Part of a small language model's weights.
Training: 112M tokens, 6824 steps.
Each number is 200 + 30 x the weight over its row's rms, rounded and kept within 0 to 999. Layers, rows and columns count from 0. The size before them is the row's rms in percent of the matrix's.

# layer 6 attention query, 128x128, rms 0.0586, rows 116-127, columns 32-63
097,197,251,206,213,207,170,204,201,201,181,278,159,211,178,212,217,187,190,169,145,191,176,216,239,228,158,256,180,242,240,225,206
106,171,195,237,193,212,215,166,224,180,166,117,179,211,201,225,300,210,231,242,220,204,124,204,189,197,257,174,176,219,189,200,184
108,202,206,211,211,165,219,229,220,215,142,186,223,150,222,185,131,209,193,186,216,200,216,149,191,193,206,209,193,242,186,177,204
103,154,188,215,140,148,134,200,147,184,178,212,241,236,248,138,223,207,179,189,239,234,191,185,229,172,184,219,218,226,228,222,193
084,194,212,217,203,188,177,187,142,189,204,163,176,161,177,165,189,193,196,192,169,248,224,217,200,191,147,193,137,212,227,233,223
107,162,206,222,194,160,191,179,198,177,154,186,195,239,186,182,226,216,188,160,198,174,156,245,187,201,202,171,202,252,212,204,157
113,170,230,217,178,171,155,186,183,232,222,175,221,124,250,134,218,206,157,217,183,227,235,186,165,177,172,240,182,229,274,201,155
118,146,251,206,172,161,163,160,163,170,207,240,190,182,209,214,220,208,187,143,166,201,194,239,148,176,200,247,200,212,211,252,233
101,228,235,192,231,180,227,141,222,143,195,213,156,150,243,199,161,214,192,203,193,193,217,181,242,193,152,206,173,182,225,216,185
085,235,165,192,156,173,132,144,186,216,230,216,207,161,235,158,98,221,203,206,203,214,183,177,251,214,167,174,215,201,284,194,190
105,163,89,210,195,163,184,188,214,181,181,217,215,184,190,198,206,214,203,231,226,183,189,203,201,190,195,270,200,223,187,181,205
098,243,244,204,227,241,216,221,208,219,207,178,243,125,247,198,166,222,213,207,203,243,220,198,195,222,186,157,178,162,241,176,176
# layer 6 attention key, 128x128, rms 0.0619, rows 116-127, columns 32-63
093,202,199,226,197,226,242,150,227,183,207,217,201,195,196,174,181,196,215,218,139,195,186,166,211,219,232,159,208,210,216,222,139
102,171,159,78,170,219,213,242,200,182,194,207,190,202,181,204,128,199,168,151,219,194,215,205,184,158,153,222,188,179,163,188,214
102,162,171,145,177,128,197,166,214,232,209,190,272,161,178,180,160,232,195,209,208,144,200,220,175,185,175,238,184,175,202,258,233
083,214,201,214,200,210,251,173,240,161,196,185,182,133,180,191,147,209,198,168,154,153,201,204,238,225,193,200,173,189,187,201,217
083,195,170,220,168,211,238,213,237,205,220,208,174,188,220,152,204,209,256,204,158,196,238,149,172,239,235,197,188,165,184,188,169
087,170,196,191,173,189,213,225,240,183,217,210,199,180,189,167,173,216,216,187,213,188,250,201,187,250,219,233,176,179,136,199,251
102,239,212,224,160,196,194,171,233,176,156,237,193,171,217,186,185,214,228,202,191,198,157,149,203,244,183,213,152,191,154,191,129
105,172,216,158,153,189,170,177,255,192,185,175,234,190,184,162,220,171,242,176,208,213,203,218,182,228,198,202,204,199,184,190,181
096,258,166,224,219,221,184,221,237,246,169,208,166,200,138,207,231,168,227,202,221,196,200,206,169,211,219,201,210,173,206,182,226
080,233,209,198,201,219,251,179,200,183,198,209,178,186,195,184,208,181,235,175,193,227,215,188,232,258,221,229,186,193,148,172,225
091,184,234,149,183,195,216,238,201,201,195,199,230,168,158,173,192,202,200,196,217,184,211,254,154,198,174,220,171,136,157,213,267
092,225,190,200,182,196,173,195,189,233,224,202,206,263,210,238,201,183,205,223,227,191,185,173,175,172,227,244,217,182,185,177,173
# layer 6 attention value, 128x128, rms 0.0515, rows 64-127, columns 32-63
102,207,135,202,210,234,259,253,210,266,197,174,160,254,220,269,204,235,170,201,232,226,208,233,139,201,232,202,194,204,159,199,206
102,228,167,147,205,164,211,190,193,251,174,134,186,180,196,265,179,242,176,157,238,191,218,169,196,195,167,150,180,190,189,197,242
121,215,224,168,217,169,179,218,187,190,159,159,152,125,210,219,182,205,184,227,255,166,145,197,239,180,228,168,198,208,167,202,201
100,203,171,185,163,281,208,168,206,226,153,180,182,197,214,227,177,174,190,200,196,226,213,237,170,227,157,207,215,184,178,204,222
130,178,193,210,221,269,224,169,169,246,200,190,276,256,105,184,152,151,230,192,161,203,229,266,154,215,167,210,191,187,190,176,206
106,185,146,282,170,224,194,179,190,246,171,170,267,238,243,210,233,145,165,196,165,272,169,219,187,196,214,156,215,192,185,219,187
100,223,203,200,174,251,176,143,147,158,208,161,174,214,215,163,190,154,223,219,213,215,175,266,184,200,247,206,187,206,161,193,191
118,188,176,232,242,225,204,238,225,227,195,106,169,220,213,192,213,171,181,201,228,220,194,190,214,233,252,258,173,186,178,217,247
117,186,258,225,209,199,190,197,201,148,191,162,189,214,215,200,147,181,184,237,229,201,193,186,233,171,247,249,211,199,203,227,239
114,190,159,267,210,127,198,193,208,209,225,186,190,210,232,197,217,223,222,169,225,145,181,243,179,185,220,198,244,219,178,207,193
105,211,220,232,191,208,264,174,228,264,274,242,211,168,211,180,196,186,231,216,219,213,209,184,201,235,209,225,181,272,167,178,249
119,178,234,240,165,178,154,212,209,225,228,204,206,150,289,211,235,221,205,236,233,217,211,159,210,148,232,213,204,221,181,242,204
111,207,218,219,141,204,151,191,155,226,212,198,220,235,152,185,216,186,218,196,189,207,150,155,195,154,230,198,207,219,194,190,189
126,209,262,199,207,185,198,208,223,164,183,230,217,214,188,178,159,252,224,190,235,169,253,154,195,179,209,246,157,183,225,221,290
118,221,188,171,164,225,202,272,185,228,219,199,187,228,150,217,212,211,178,205,185,171,187,217,158,183,191,146,188,186,168,167,181
109,174,178,171,192,217,205,182,164,186,232,186,161,218,205,210,120,176,177,175,210,185,202,168,204,194,157,191,198,202,217,206,173
113,233,225,191,172,195,197,254,260,177,215,183,193,208,218,165,249,166,204,205,210,186,194,227,183,189,244,159,231,175,300,216,160
118,225,221,144,200,195,165,222,163,238,183,220,243,214,144,224,237,277,291,205,184,231,235,199,185,195,226,214,188,187,197,193,173
128,198,142,243,213,181,172,237,230,182,186,197,158,127,192,203,257,215,209,228,207,204,165,175,197,228,216,210,208,250,182,205,195
101,180,179,106,223,224,208,236,209,168,222,139,204,258,183,182,210,191,142,195,170,205,188,221,220,244,139,158,211,163,216,157,180
102,227,247,188,137,197,219,189,205,201,207,239,158,203,246,164,227,168,264,240,208,148,174,187,213,193,192,244,244,212,222,217,190
113,205,180,192,220,152,181,203,195,162,217,239,151,161,175,168,186,242,196,200,176,160,227,177,172,206,182,191,186,211,197,184,181
102,161,171,205,237,193,217,194,214,175,200,186,228,156,227,184,176,196,198,235,151,213,215,252,169,254,151,231,229,214,227,209,232
119,198,248,172,213,150,164,218,194,211,189,228,199,211,211,259,205,203,225,181,241,213,201,244,226,186,223,194,161,183,205,202,171
123,169,151,209,199,172,211,153,216,146,214,154,208,209,239,231,205,210,198,165,211,231,127,207,222,208,188,179,215,244,190,211,272
097,179,215,179,183,246,186,163,182,206,186,246,243,208,129,206,159,163,185,179,186,226,212,163,234,151,131,219,171,162,204,151,195
122,202,223,156,191,157,163,212,199,176,228,194,161,193,174,201,213,193,200,192,215,153,197,189,242,246,232,138,187,220,180,187,174
127,174,259,198,188,169,185,168,197,160,267,184,202,169,258,193,157,200,113,206,177,183,225,190,214,157,193,194,216,225,194,186,177
133,186,233,191,227,192,191,203,178,250,246,185,221,190,147,108,216,188,217,206,239,127,178,183,240,233,204,213,179,207,167,180,204
109,244,165,221,163,213,230,146,165,222,125,212,195,221,200,205,267,173,277,232,170,217,184,200,202,206,158,188,254,190,184,202,252
106,237,196,235,214,182,166,235,202,186,189,250,191,190,167,225,182,226,179,197,142,154,210,238,180,174,205,167,215,189,218,170,183
098,243,220,185,197,210,258,200,208,215,187,181,179,152,234,212,178,163,146,177,204,218,238,198,185,200,208,159,237,231,177,211,165
110,196,168,178,203,217,252,227,182,191,173,205,201,211,227,182,223,197,247,226,136,235,210,198,185,202,153,221,188,241,196,219,139
093,176,241,179,183,211,201,197,251,161,220,178,147,214,272,221,190,184,190,207,210,212,136,215,189,192,265,189,224,233,191,200,226
094,196,209,221,187,196,180,191,181,138,184,181,230,209,219,270,177,184,157,174,174,245,193,197,186,146,157,173,234,165,185,148,183
119,202,219,192,222,184,200,175,210,153,199,199,201,245,250,158,148,237,271,200,186,148,212,204,156,171,200,240,183,228,229,238,227
115,198,276,138,215,238,133,180,195,194,249,191,204,191,179,140,193,193,260,214,177,169,231,237,224,211,226,179,228,184,285,222,212
114,220,180,197,242,173,174,220,185,213,226,232,195,151,154,276,243,213,214,172,219,215,203,245,176,213,211,186,184,176,162,167,172
118,219,153,246,191,174,186,222,222,199,170,254,174,200,154,262,247,246,234,190,201,234,203,213,150,205,247,204,224,187,180,188,167
108,203,138,215,156,242,215,193,131,240,226,144,199,258,199,184,263,149,215,214,154,187,169,212,217,212,217,137,214,210,226,210,160
102,163,241,177,244,182,203,249,214,195,266,209,231,237,181,171,160,218,190,165,229,164,206,237,233,245,227,236,133,201,195,190,138
098,126,218,201,215,155,205,254,216,215,209,243,199,181,186,171,226,245,137,173,203,169,230,140,252,234,157,177,166,210,212,182,161
113,244,141,230,205,203,260,152,192,188,240,173,190,159,262,211,217,162,239,182,204,179,178,220,181,186,230,204,214,241,198,227,182
102,194,185,200,197,139,215,233,243,211,230,199,197,179,200,133,222,243,119,167,262,160,217,129,241,209,167,153,215,206,228,179,183
121,227,213,186,229,188,186,200,231,206,189,187,180,222,209,180,146,216,232,200,195,178,210,278,153,166,240,253,226,160,259,239,204
114,264,194,151,202,224,241,205,225,170,155,204,145,188,171,213,182,255,226,259,246,214,226,189,206,170,239,195,226,206,206,189,208
113,192,225,209,241,203,185,219,208,248,173,223,200,186,148,186,192,233,198,156,240,171,171,148,253,223,213,195,118,166,176,198,172
106,205,177,225,186,209,195,208,208,188,197,232,105,153,222,216,230,213,204,229,217,165,190,188,206,158,210,161,229,210,175,185,207
102,162,128,249,249,176,169,208,196,234,176,230,246,214,195,182,228,218,222,195,154,177,190,218,197,235,194,225,194,177,198,213,172
125,216,231,168,241,154,127,206,207,146,202,198,210,168,194,181,212,218,228,187,184,173,211,200,179,242,234,226,198,180,255,228,154
126,145,171,239,193,189,245,201,164,158,238,231,195,230,197,166,205,212,145,191,123,189,186,178,215,181,123,198,191,191,200,184,211
114,238,218,164,166,185,186,186,160,236,239,194,182,216,191,276,184,186,147,172,256,179,232,224,226,183,259,109,201,167,164,168,146
110,222,164,210,216,175,228,231,260,218,161,192,125,196,151,192,171,244,196,224,218,179,225,197,148,148,206,155,211,171,165,188,221
097,134,218,199,224,200,216,240,224,191,234,168,200,198,168,246,181,219,149,204,250,179,248,225,220,189,229,195,207,181,188,180,170
089,215,280,199,171,261,173,141,192,209,173,211,205,161,218,201,210,166,188,228,153,223,152,230,251,203,227,171,174,228,194,195,232
106,176,175,172,201,261,258,239,190,221,192,177,160,205,213,284,219,235,185,209,153,219,217,177,231,262,154,193,213,236,186,193,229
096,217,174,188,171,191,207,209,234,189,204,198,188,203,254,192,189,192,187,188,278,221,219,159,183,128,208,196,241,177,218,193,142
111,174,236,244,176,257,270,234,200,198,200,168,240,224,148,163,138,202,152,243,170,211,190,165,206,172,169,219,185,220,138,167,273
111,203,209,272,156,185,185,168,161,238,203,233,239,206,213,172,207,203,206,193,178,188,220,210,199,145,199,170,229,206,200,193,190
101,164,151,172,214,159,182,214,192,257,194,148,268,226,155,198,200,247,154,184,256,229,221,200,197,198,212,178,175,165,190,167,214
114,161,296,200,186,183,200,196,174,213,167,233,225,218,177,172,174,251,140,190,196,180,200,145,231,140,180,158,179,188,153,186,246
097,177,174,191,252,136,166,171,219,152,205,199,224,202,175,192,165,249,186,153,236,181,193,182,182,207,199,218,188,184,199,198,189
122,155,222,187,246,145,148,204,212,197,232,180,194,142,209,175,172,251,207,211,241,170,211,243,189,232,275,216,208,231,210,247,249
118,224,211,232,206,229,206,221,233,194,223,223,218,147,216,132,222,155,223,224,160,202,219,130,227,247,182,234,175,251,194,215,187
# layer 6 attention output (transposed), 128x128, rms 0.0515, rows 64-127, columns 32-63
099,233,245,158,155,192,235,218,188,223,214,178,184,199,193,230,255,216,175,223,210,185,254,177,120,181,222,266,193,188,215,188,224
101,222,236,153,229,205,199,215,233,220,197,175,177,207,158,229,224,199,162,218,219,220,190,141,213,240,160,238,174,180,280,211,228
116,218,173,217,160,180,170,191,213,196,235,132,214,194,152,201,235,173,209,210,221,136,161,151,180,217,190,233,209,163,150,180,176
100,203,229,171,159,227,178,228,155,165,184,191,142,227,177,205,225,186,185,172,177,195,235,231,208,212,206,144,236,181,102,195,185
119,188,205,101,194,188,213,184,166,216,227,189,188,200,163,205,189,221,178,192,204,214,235,241,207,225,154,165,180,224,160,203,221
103,220,151,235,191,148,247,207,150,216,216,218,189,169,224,192,238,217,190,184,206,183,169,236,230,170,174,190,189,233,147,174,224
096,195,223,223,141,180,215,173,140,192,196,218,218,205,172,189,174,222,243,198,214,168,199,250,182,161,239,159,187,164,122,206,171
111,246,213,193,166,198,148,163,208,230,185,149,166,202,191,201,294,186,181,173,237,204,285,214,220,189,225,223,187,204,179,192,220
112,212,232,249,195,212,172,199,223,225,213,261,142,204,236,190,251,185,213,192,194,191,259,259,265,172,177,233,218,213,218,160,137
113,202,222,196,199,193,209,191,198,241,197,199,239,250,259,226,186,222,195,218,183,243,183,161,105,148,187,169,204,222,190,187,170
102,180,212,196,207,171,221,142,112,173,186,150,203,214,191,215,195,204,243,222,174,205,171,155,180,195,220,189,212,203,183,212,211
119,208,165,261,204,202,168,193,186,149,162,226,144,212,254,193,226,207,199,236,211,207,237,189,245,182,222,205,166,191,240,172,208
109,200,177,230,215,174,213,212,191,217,189,199,189,192,254,219,196,229,230,242,198,240,139,229,159,188,159,212,181,217,205,229,186
126,203,182,205,205,235,232,163,209,121,210,282,204,153,176,181,177,194,203,184,159,197,251,212,263,225,204,204,184,182,220,194,208
115,185,168,198,177,175,219,244,155,202,258,161,196,194,166,229,199,211,223,217,190,221,190,163,93,224,210,247,176,169,188,194,249
106,216,185,240,233,210,202,214,244,210,146,194,184,210,176,183,152,191,191,207,206,213,108,228,221,232,141,153,191,164,191,190,200
110,196,247,185,208,217,192,223,172,195,223,241,197,222,217,185,242,194,211,191,204,176,271,186,200,141,230,228,184,266,249,190,235
109,193,214,149,203,185,214,204,209,204,248,172,221,190,183,216,167,199,194,211,228,208,189,183,193,237,210,196,192,167,251,227,236
121,188,140,232,200,240,219,202,199,182,207,164,187,215,212,186,208,202,212,201,236,146,173,147,141,182,226,211,211,187,172,199,176
099,165,235,199,204,226,174,248,208,255,174,188,216,191,193,194,230,201,156,144,225,196,218,243,202,240,190,257,212,173,248,167,192
100,181,277,201,203,228,154,230,202,190,172,228,187,254,230,214,179,206,223,227,190,223,207,220,182,174,192,186,202,206,147,182,179
108,161,239,212,232,249,210,201,242,179,185,246,208,263,233,191,128,243,238,191,160,228,181,163,122,175,218,202,214,184,268,231,136
096,181,172,148,191,208,151,200,139,174,165,157,172,194,175,210,208,197,196,181,149,195,228,180,200,191,196,146,231,175,155,153,180
121,174,196,195,148,180,181,186,179,237,226,159,251,128,226,222,214,148,191,211,234,154,199,220,232,196,257,234,199,214,179,224,241
116,186,162,265,175,221,209,245,203,226,197,211,202,150,194,170,230,187,225,169,223,212,150,189,168,202,183,196,226,241,197,184,196
098,169,190,195,246,204,208,189,229,184,158,213,175,183,230,170,168,194,171,185,179,183,173,239,255,289,167,210,212,202,239,240,209
121,204,186,249,189,194,212,207,193,239,263,177,218,209,169,217,184,207,236,207,219,245,166,146,173,185,227,252,214,208,222,194,191
119,145,214,227,185,184,144,218,185,198,168,225,197,218,244,176,192,219,229,187,154,234,212,218,222,143,206,245,207,239,251,161,151
121,212,204,196,195,175,205,146,205,191,213,120,229,207,183,193,150,238,190,225,251,252,192,216,194,220,208,206,179,148,173,228,185
106,229,206,189,197,199,212,225,208,167,218,244,150,235,175,217,215,215,199,210,173,163,215,181,201,221,163,186,233,174,132,179,211
104,189,197,108,195,190,204,196,184,245,200,218,253,211,207,215,172,186,201,224,164,218,234,154,139,192,210,233,219,212,188,175,217
092,220,188,229,170,179,187,229,205,187,220,170,175,251,143,224,187,199,170,220,203,196,164,166,241,202,184,140,212,209,160,205,198
108,157,226,246,234,178,220,222,140,205,184,218,229,185,202,221,183,195,194,164,222,162,172,259,135,188,248,195,214,166,208,180,166
092,230,232,242,142,214,162,230,161,178,180,212,196,227,241,212,253,206,209,164,172,191,201,212,167,171,231,209,209,234,169,165,193
095,157,171,206,215,192,181,227,219,196,182,195,182,154,214,171,225,176,177,179,162,121,169,204,227,254,198,231,212,206,203,158,226
113,210,239,202,188,235,203,214,183,155,181,271,248,200,203,218,142,195,198,199,178,244,254,235,148,176,193,159,201,173,209,172,146
106,208,184,170,173,217,155,183,177,158,207,222,247,185,165,216,186,214,181,180,217,212,289,209,240,220,216,194,156,221,237,198,234
104,173,207,140,178,209,170,184,200,232,245,153,220,224,223,207,189,196,194,201,222,152,170,159,184,164,276,250,202,235,198,244,223
110,211,170,209,185,227,250,239,253,209,253,198,225,198,199,226,237,172,251,202,188,158,173,124,178,194,233,208,223,260,185,232,233
105,239,198,193,169,150,176,211,149,226,242,185,213,219,169,218,215,211,201,219,214,209,190,184,160,168,177,198,193,219,189,175,220
100,187,175,197,176,161,230,159,184,235,219,165,269,179,203,195,158,190,207,202,235,220,192,230,220,181,251,187,177,223,220,214,194
097,157,143,269,208,212,219,193,254,199,189,169,219,162,234,192,197,204,195,189,214,251,153,176,224,204,194,236,194,243,246,216,207
106,227,240,180,183,186,159,186,172,237,184,189,256,200,171,219,184,165,207,225,233,184,148,170,164,136,217,182,213,245,146,203,181
102,175,215,249,246,205,245,189,249,203,184,218,197,210,223,157,181,225,156,209,202,243,193,164,198,188,182,243,217,234,297,228,160
113,250,257,131,203,225,169,201,187,222,159,207,263,214,206,241,202,202,203,178,198,242,263,233,172,179,196,121,168,179,160,188,216
115,204,264,234,184,221,257,223,259,198,199,225,199,196,157,184,202,166,216,189,198,173,247,183,162,216,230,267,241,182,197,206,178
115,244,157,192,207,192,242,157,260,171,210,176,261,200,190,192,192,189,179,205,247,167,175,205,224,258,198,178,174,169,228,246,209
107,200,263,251,199,214,227,221,226,172,215,219,182,257,234,199,228,214,241,183,176,200,202,158,120,168,247,268,234,218,190,176,201
103,207,181,154,186,177,210,171,195,196,160,161,267,209,225,197,173,195,183,172,202,204,195,175,183,203,220,140,182,195,163,191,229
113,197,194,148,201,221,150,185,205,180,209,225,220,219,189,178,133,202,180,186,209,141,211,185,217,163,250,194,186,183,213,215,189
115,176,150,227,224,208,236,231,197,170,205,247,229,186,216,188,183,227,245,181,167,251,135,231,183,188,153,194,202,200,207,176,173
113,231,273,195,171,175,171,232,191,229,250,204,167,232,199,205,204,210,165,256,191,210,266,176,247,179,230,286,201,222,262,198,209
110,248,260,211,208,239,276,214,238,154,213,236,197,222,194,228,231,210,244,187,168,221,244,149,104,192,197,237,224,201,238,219,186
097,182,218,218,188,246,201,193,227,250,202,191,203,190,204,209,250,183,197,197,209,223,264,182,244,192,210,284,193,266,247,181,193
086,212,191,169,174,174,157,207,148,195,208,172,191,222,194,204,205,217,204,198,189,224,227,214,221,222,200,183,195,199,106,187,226
106,209,215,171,226,244,173,222,235,241,154,183,153,220,212,238,265,187,166,186,205,236,188,210,193,224,169,242,215,191,193,150,191
094,200,255,252,256,196,223,242,236,220,187,227,164,251,251,169,186,190,165,235,192,212,206,197,217,192,191,226,218,219,287,235,171
103,158,158,222,191,190,256,179,179,172,180,243,167,162,179,176,257,198,245,185,179,223,207,247,220,225,159,255,191,209,194,141,171
107,192,139,199,188,147,214,173,152,188,234,200,221,184,226,230,214,215,197,252,175,252,175,167,192,192,150,175,225,232,240,210,180
100,173,168,184,195,175,236,213,206,202,223,150,190,143,170,191,215,216,140,189,215,201,235,186,233,245,182,251,160,198,279,219,255
111,187,214,235,241,148,244,173,251,179,188,219,181,191,232,180,173,240,206,203,151,245,155,236,221,240,170,210,171,170,233,180,195
095,182,179,179,209,265,193,206,293,202,181,209,251,190,208,162,195,184,170,177,205,162,190,184,217,219,181,217,199,227,282,218,160
119,230,139,174,174,225,165,176,192,178,193,171,211,209,188,230,194,210,198,231,200,212,244,145,194,178,195,168,175,161,234,173,191
113,195,166,273,241,208,207,171,166,165,181,203,176,215,180,190,179,189,232,190,224,241,192,204,232,202,227,174,220,203,182,228,180
# layer 6 MLP gate, 320x128, rms 0.0671, rows 0-20, columns 32-63
095,202,220,166,204,225,237,193,192,178,167,229,149,199,215,221,171,233,256,211,180,276,193,191,226,227,170,200,201,203,218,211,152
097,182,183,225,193,203,178,128,200,260,156,213,195,222,228,178,264,226,160,188,170,228,192,190,197,199,208,185,195,165,203,218,252
099,165,156,161,210,214,221,219,189,178,193,190,202,202,209,197,151,221,174,186,207,255,203,184,229,158,161,144,144,242,249,190,208
110,218,214,242,233,162,214,207,213,216,220,238,131,157,237,189,218,192,186,175,251,200,211,247,213,232,233,179,278,235,205,228,198
103,241,192,243,233,155,213,190,181,147,221,212,205,212,211,182,210,133,176,197,186,168,206,220,203,212,209,238,240,229,270,230,229
098,219,178,170,177,167,218,139,191,196,180,202,181,115,198,206,157,193,154,230,212,195,217,251,160,221,181,200,194,204,235,185,187
102,213,204,206,199,152,194,155,200,210,215,243,229,196,220,189,231,216,173,159,247,223,241,195,192,220,188,240,173,134,228,151,189
090,212,223,130,201,196,228,209,173,162,188,141,262,194,211,211,214,191,179,240,207,238,150,220,140,181,194,179,185,167,175,235,203
102,200,192,216,186,164,224,183,175,156,157,191,211,195,182,177,180,184,182,214,159,187,200,192,191,196,199,242,157,230,210,176,216
100,180,253,208,216,242,191,188,233,231,193,184,228,222,199,220,195,191,241,205,183,217,237,180,181,224,175,232,228,236,195,222,232
103,161,148,205,181,191,199,188,193,167,248,219,178,248,254,157,236,234,168,184,205,204,180,225,183,218,192,247,226,217,207,174,229
098,200,190,216,202,205,235,155,203,201,196,167,237,242,225,196,203,176,212,234,195,259,197,163,193,182,227,228,195,237,223,277,198
107,197,154,210,177,172,197,176,245,187,181,210,167,196,171,199,176,167,252,175,260,238,211,164,182,257,163,164,212,188,205,187,161
103,221,183,213,249,218,190,193,197,225,178,240,226,199,135,200,176,212,173,161,226,216,198,178,265,127,195,149,214,161,186,208,129
098,238,220,204,247,158,242,181,227,234,190,203,168,161,169,238,178,139,231,206,194,180,156,197,243,175,190,245,184,134,159,224,186
100,175,204,166,169,145,211,202,213,214,151,167,207,193,226,242,231,238,133,184,190,247,212,202,226,148,210,230,204,217,237,202,188
104,236,215,159,187,174,198,250,161,151,218,192,219,161,193,239,236,175,201,187,213,243,214,135,186,146,163,152,195,177,157,210,211
103,193,181,169,202,209,179,181,200,207,212,219,224,199,228,185,156,273,173,159,227,92,178,219,243,184,199,204,211,199,158,226,241
103,208,175,146,214,259,198,202,181,202,189,170,222,194,196,202,201,226,256,175,245,200,164,141,208,237,220,192,181,256,138,231,212
104,130,130,172,216,176,214,261,247,175,245,169,224,168,224,188,155,205,204,181,213,218,190,162,198,150,170,246,209,238,157,220,206
098,237,146,164,183,179,255,160,272,200,146,196,243,166,242,174,196,213,214,198,238,212,205,191,204,225,192,202,224,197,158,215,167
# layer 6 MLP up, 320x128, rms 0.0614, rows 0-20, columns 32-63
098,198,207,216,245,161,185,192,156,210,163,211,203,255,193,214,196,220,203,235,140,217,171,193,163,188,209,208,198,161,203,188,227
094,215,170,227,199,196,264,227,168,167,243,165,193,194,155,236,224,139,172,204,160,141,248,182,199,189,223,215,155,176,187,188,207
103,220,183,221,170,175,230,220,184,226,168,246,219,231,209,207,134,225,225,219,258,222,214,211,189,220,203,210,145,157,209,225,194
102,256,197,180,161,173,204,175,210,162,211,184,174,186,222,214,177,182,205,205,197,220,239,134,201,179,242,236,252,212,211,227,149
098,245,249,206,222,256,197,217,254,259,195,212,195,173,168,183,206,217,183,207,257,228,226,192,224,183,252,196,213,235,151,219,179
103,204,149,203,200,200,195,147,235,165,190,200,199,155,209,197,203,237,166,219,214,203,178,185,189,182,164,257,254,155,223,180,197
095,155,206,172,171,192,162,185,201,205,183,216,200,190,197,242,209,146,211,190,201,231,203,168,200,219,249,200,182,200,190,201,210
089,246,200,170,280,137,232,225,188,211,217,214,186,187,178,171,184,243,164,193,203,198,190,189,147,229,195,191,200,171,165,143,205
102,163,210,177,234,197,208,218,189,148,256,177,161,235,194,216,226,238,173,204,165,227,232,215,222,186,193,206,213,242,208,217,272
100,228,210,199,180,206,159,181,182,176,228,209,180,159,149,237,253,212,164,230,190,192,153,185,218,150,226,230,194,186,238,212,178
102,191,232,181,196,188,177,200,194,208,194,179,252,189,148,209,186,180,267,169,180,226,301,135,179,231,207,197,167,234,213,226,226
093,184,187,190,230,219,170,166,193,204,181,219,185,200,186,190,226,226,182,222,267,185,223,241,199,207,181,220,240,238,187,207,247
101,228,208,172,227,224,279,210,197,160,214,147,225,237,182,163,194,239,176,184,191,183,186,211,173,215,207,211,188,240,205,224,217
101,270,157,188,190,215,161,180,153,237,154,237,207,183,189,253,185,221,189,197,244,245,157,189,140,206,177,151,186,205,148,219,250
099,178,160,195,223,262,224,132,216,223,188,209,218,179,223,223,160,176,232,192,144,205,193,220,196,209,170,161,255,163,187,189,198
098,238,222,202,182,213,186,157,235,228,183,145,196,213,203,203,156,205,210,147,184,199,214,154,184,180,244,235,196,224,196,198,236
098,207,204,262,170,217,201,237,162,169,172,189,208,153,233,203,165,198,145,203,249,183,167,235,225,195,201,179,197,197,170,178,196
100,188,205,178,240,155,251,189,175,222,181,175,160,171,235,216,195,222,166,191,153,171,211,222,168,207,190,141,162,165,181,186,233
099,160,212,230,195,188,169,195,221,224,169,202,163,156,221,166,173,189,269,190,180,204,215,162,190,196,219,230,226,227,174,233,208
105,195,175,178,212,152,254,128,229,206,271,205,202,252,132,184,188,161,194,198,226,196,195,203,231,166,163,158,130,181,215,194,180
100,210,164,132,217,231,229,155,208,194,171,218,170,219,213,226,184,193,219,242,207,219,166,172,243,208,212,243,179,156,218,201,203
# layer 6 MLP down (transposed), 320x128, rms 0.0612, rows 0-19, columns 32-63
097,152,167,198,284,193,206,181,176,224,204,252,188,219,113,146,211,218,174,209,184,246,206,166,196,196,252,185,203,158,173,218,163
095,213,165,241,165,189,169,200,183,213,179,169,191,249,207,212,218,172,188,148,250,173,213,190,147,221,215,187,217,222,244,256,223
102,215,234,172,162,220,237,225,209,210,198,179,231,176,199,179,254,191,156,188,235,245,214,191,189,204,197,246,188,231,236,128,206
102,168,188,217,168,175,226,249,198,254,170,251,214,165,193,225,217,180,175,210,188,207,241,249,187,208,126,270,193,174,205,173,203
098,172,205,172,189,207,193,216,176,243,142,235,142,262,187,178,221,150,197,237,206,155,141,188,201,199,206,194,209,211,171,188,215
103,197,163,245,174,195,214,172,208,184,190,251,193,181,176,225,165,198,227,179,131,199,205,231,161,201,196,214,202,253,191,207,248
094,177,231,183,167,172,165,224,189,229,202,211,192,163,201,217,210,147,254,180,152,175,242,258,149,213,156,234,188,202,185,180,211
092,190,192,248,242,185,246,167,185,249,225,262,158,211,172,183,206,245,195,151,189,180,219,170,277,204,272,172,224,248,166,243,162
102,210,178,231,219,160,198,197,162,203,165,232,199,124,248,203,152,195,148,245,196,219,249,180,202,185,220,206,195,206,211,192,171
100,157,218,193,252,193,186,243,209,164,236,251,217,258,256,224,186,155,195,203,217,238,267,220,216,250,152,183,174,221,193,227,174
095,207,187,221,147,195,182,212,221,208,184,184,202,233,235,192,234,197,201,236,201,178,90,251,249,194,154,256,267,231,177,169,229
096,223,190,231,221,194,195,236,195,174,267,214,216,181,238,183,216,208,181,161,195,217,214,195,213,230,168,196,241,203,214,245,220
101,147,156,239,209,185,185,153,228,193,224,193,245,214,190,221,220,221,223,200,179,216,216,198,264,189,211,178,200,215,189,214,230
103,183,211,237,154,211,186,224,247,255,202,176,233,182,209,204,240,238,195,231,194,218,187,170,144,228,276,251,209,212,183,136,185
100,181,234,184,212,192,160,207,217,171,219,161,188,190,257,172,189,220,195,185,235,183,228,207,182,201,187,230,219,220,199,178,206
096,219,178,236,225,173,196,212,224,233,217,239,180,159,205,262,155,188,191,205,186,271,185,155,216,169,240,250,195,193,242,231,211
102,203,144,206,139,195,189,179,223,191,249,149,168,162,199,224,216,244,235,215,208,201,128,203,254,181,212,205,253,225,203,204,151
102,238,219,189,191,166,229,191,200,208,204,135,150,220,200,210,210,208,137,199,173,203,128,178,217,215,213,184,170,221,151,188,174
097,208,198,219,186,229,229,232,147,195,173,215,225,224,200,189,187,166,202,193,200,201,254,193,164,221,203,205,181,176,176,156,246
109,208,162,171,166,207,112,214,222,167,209,208,207,233,159,216,194,225,210,144,159,169,266,209,235,251,189,178,206,241,239,238,236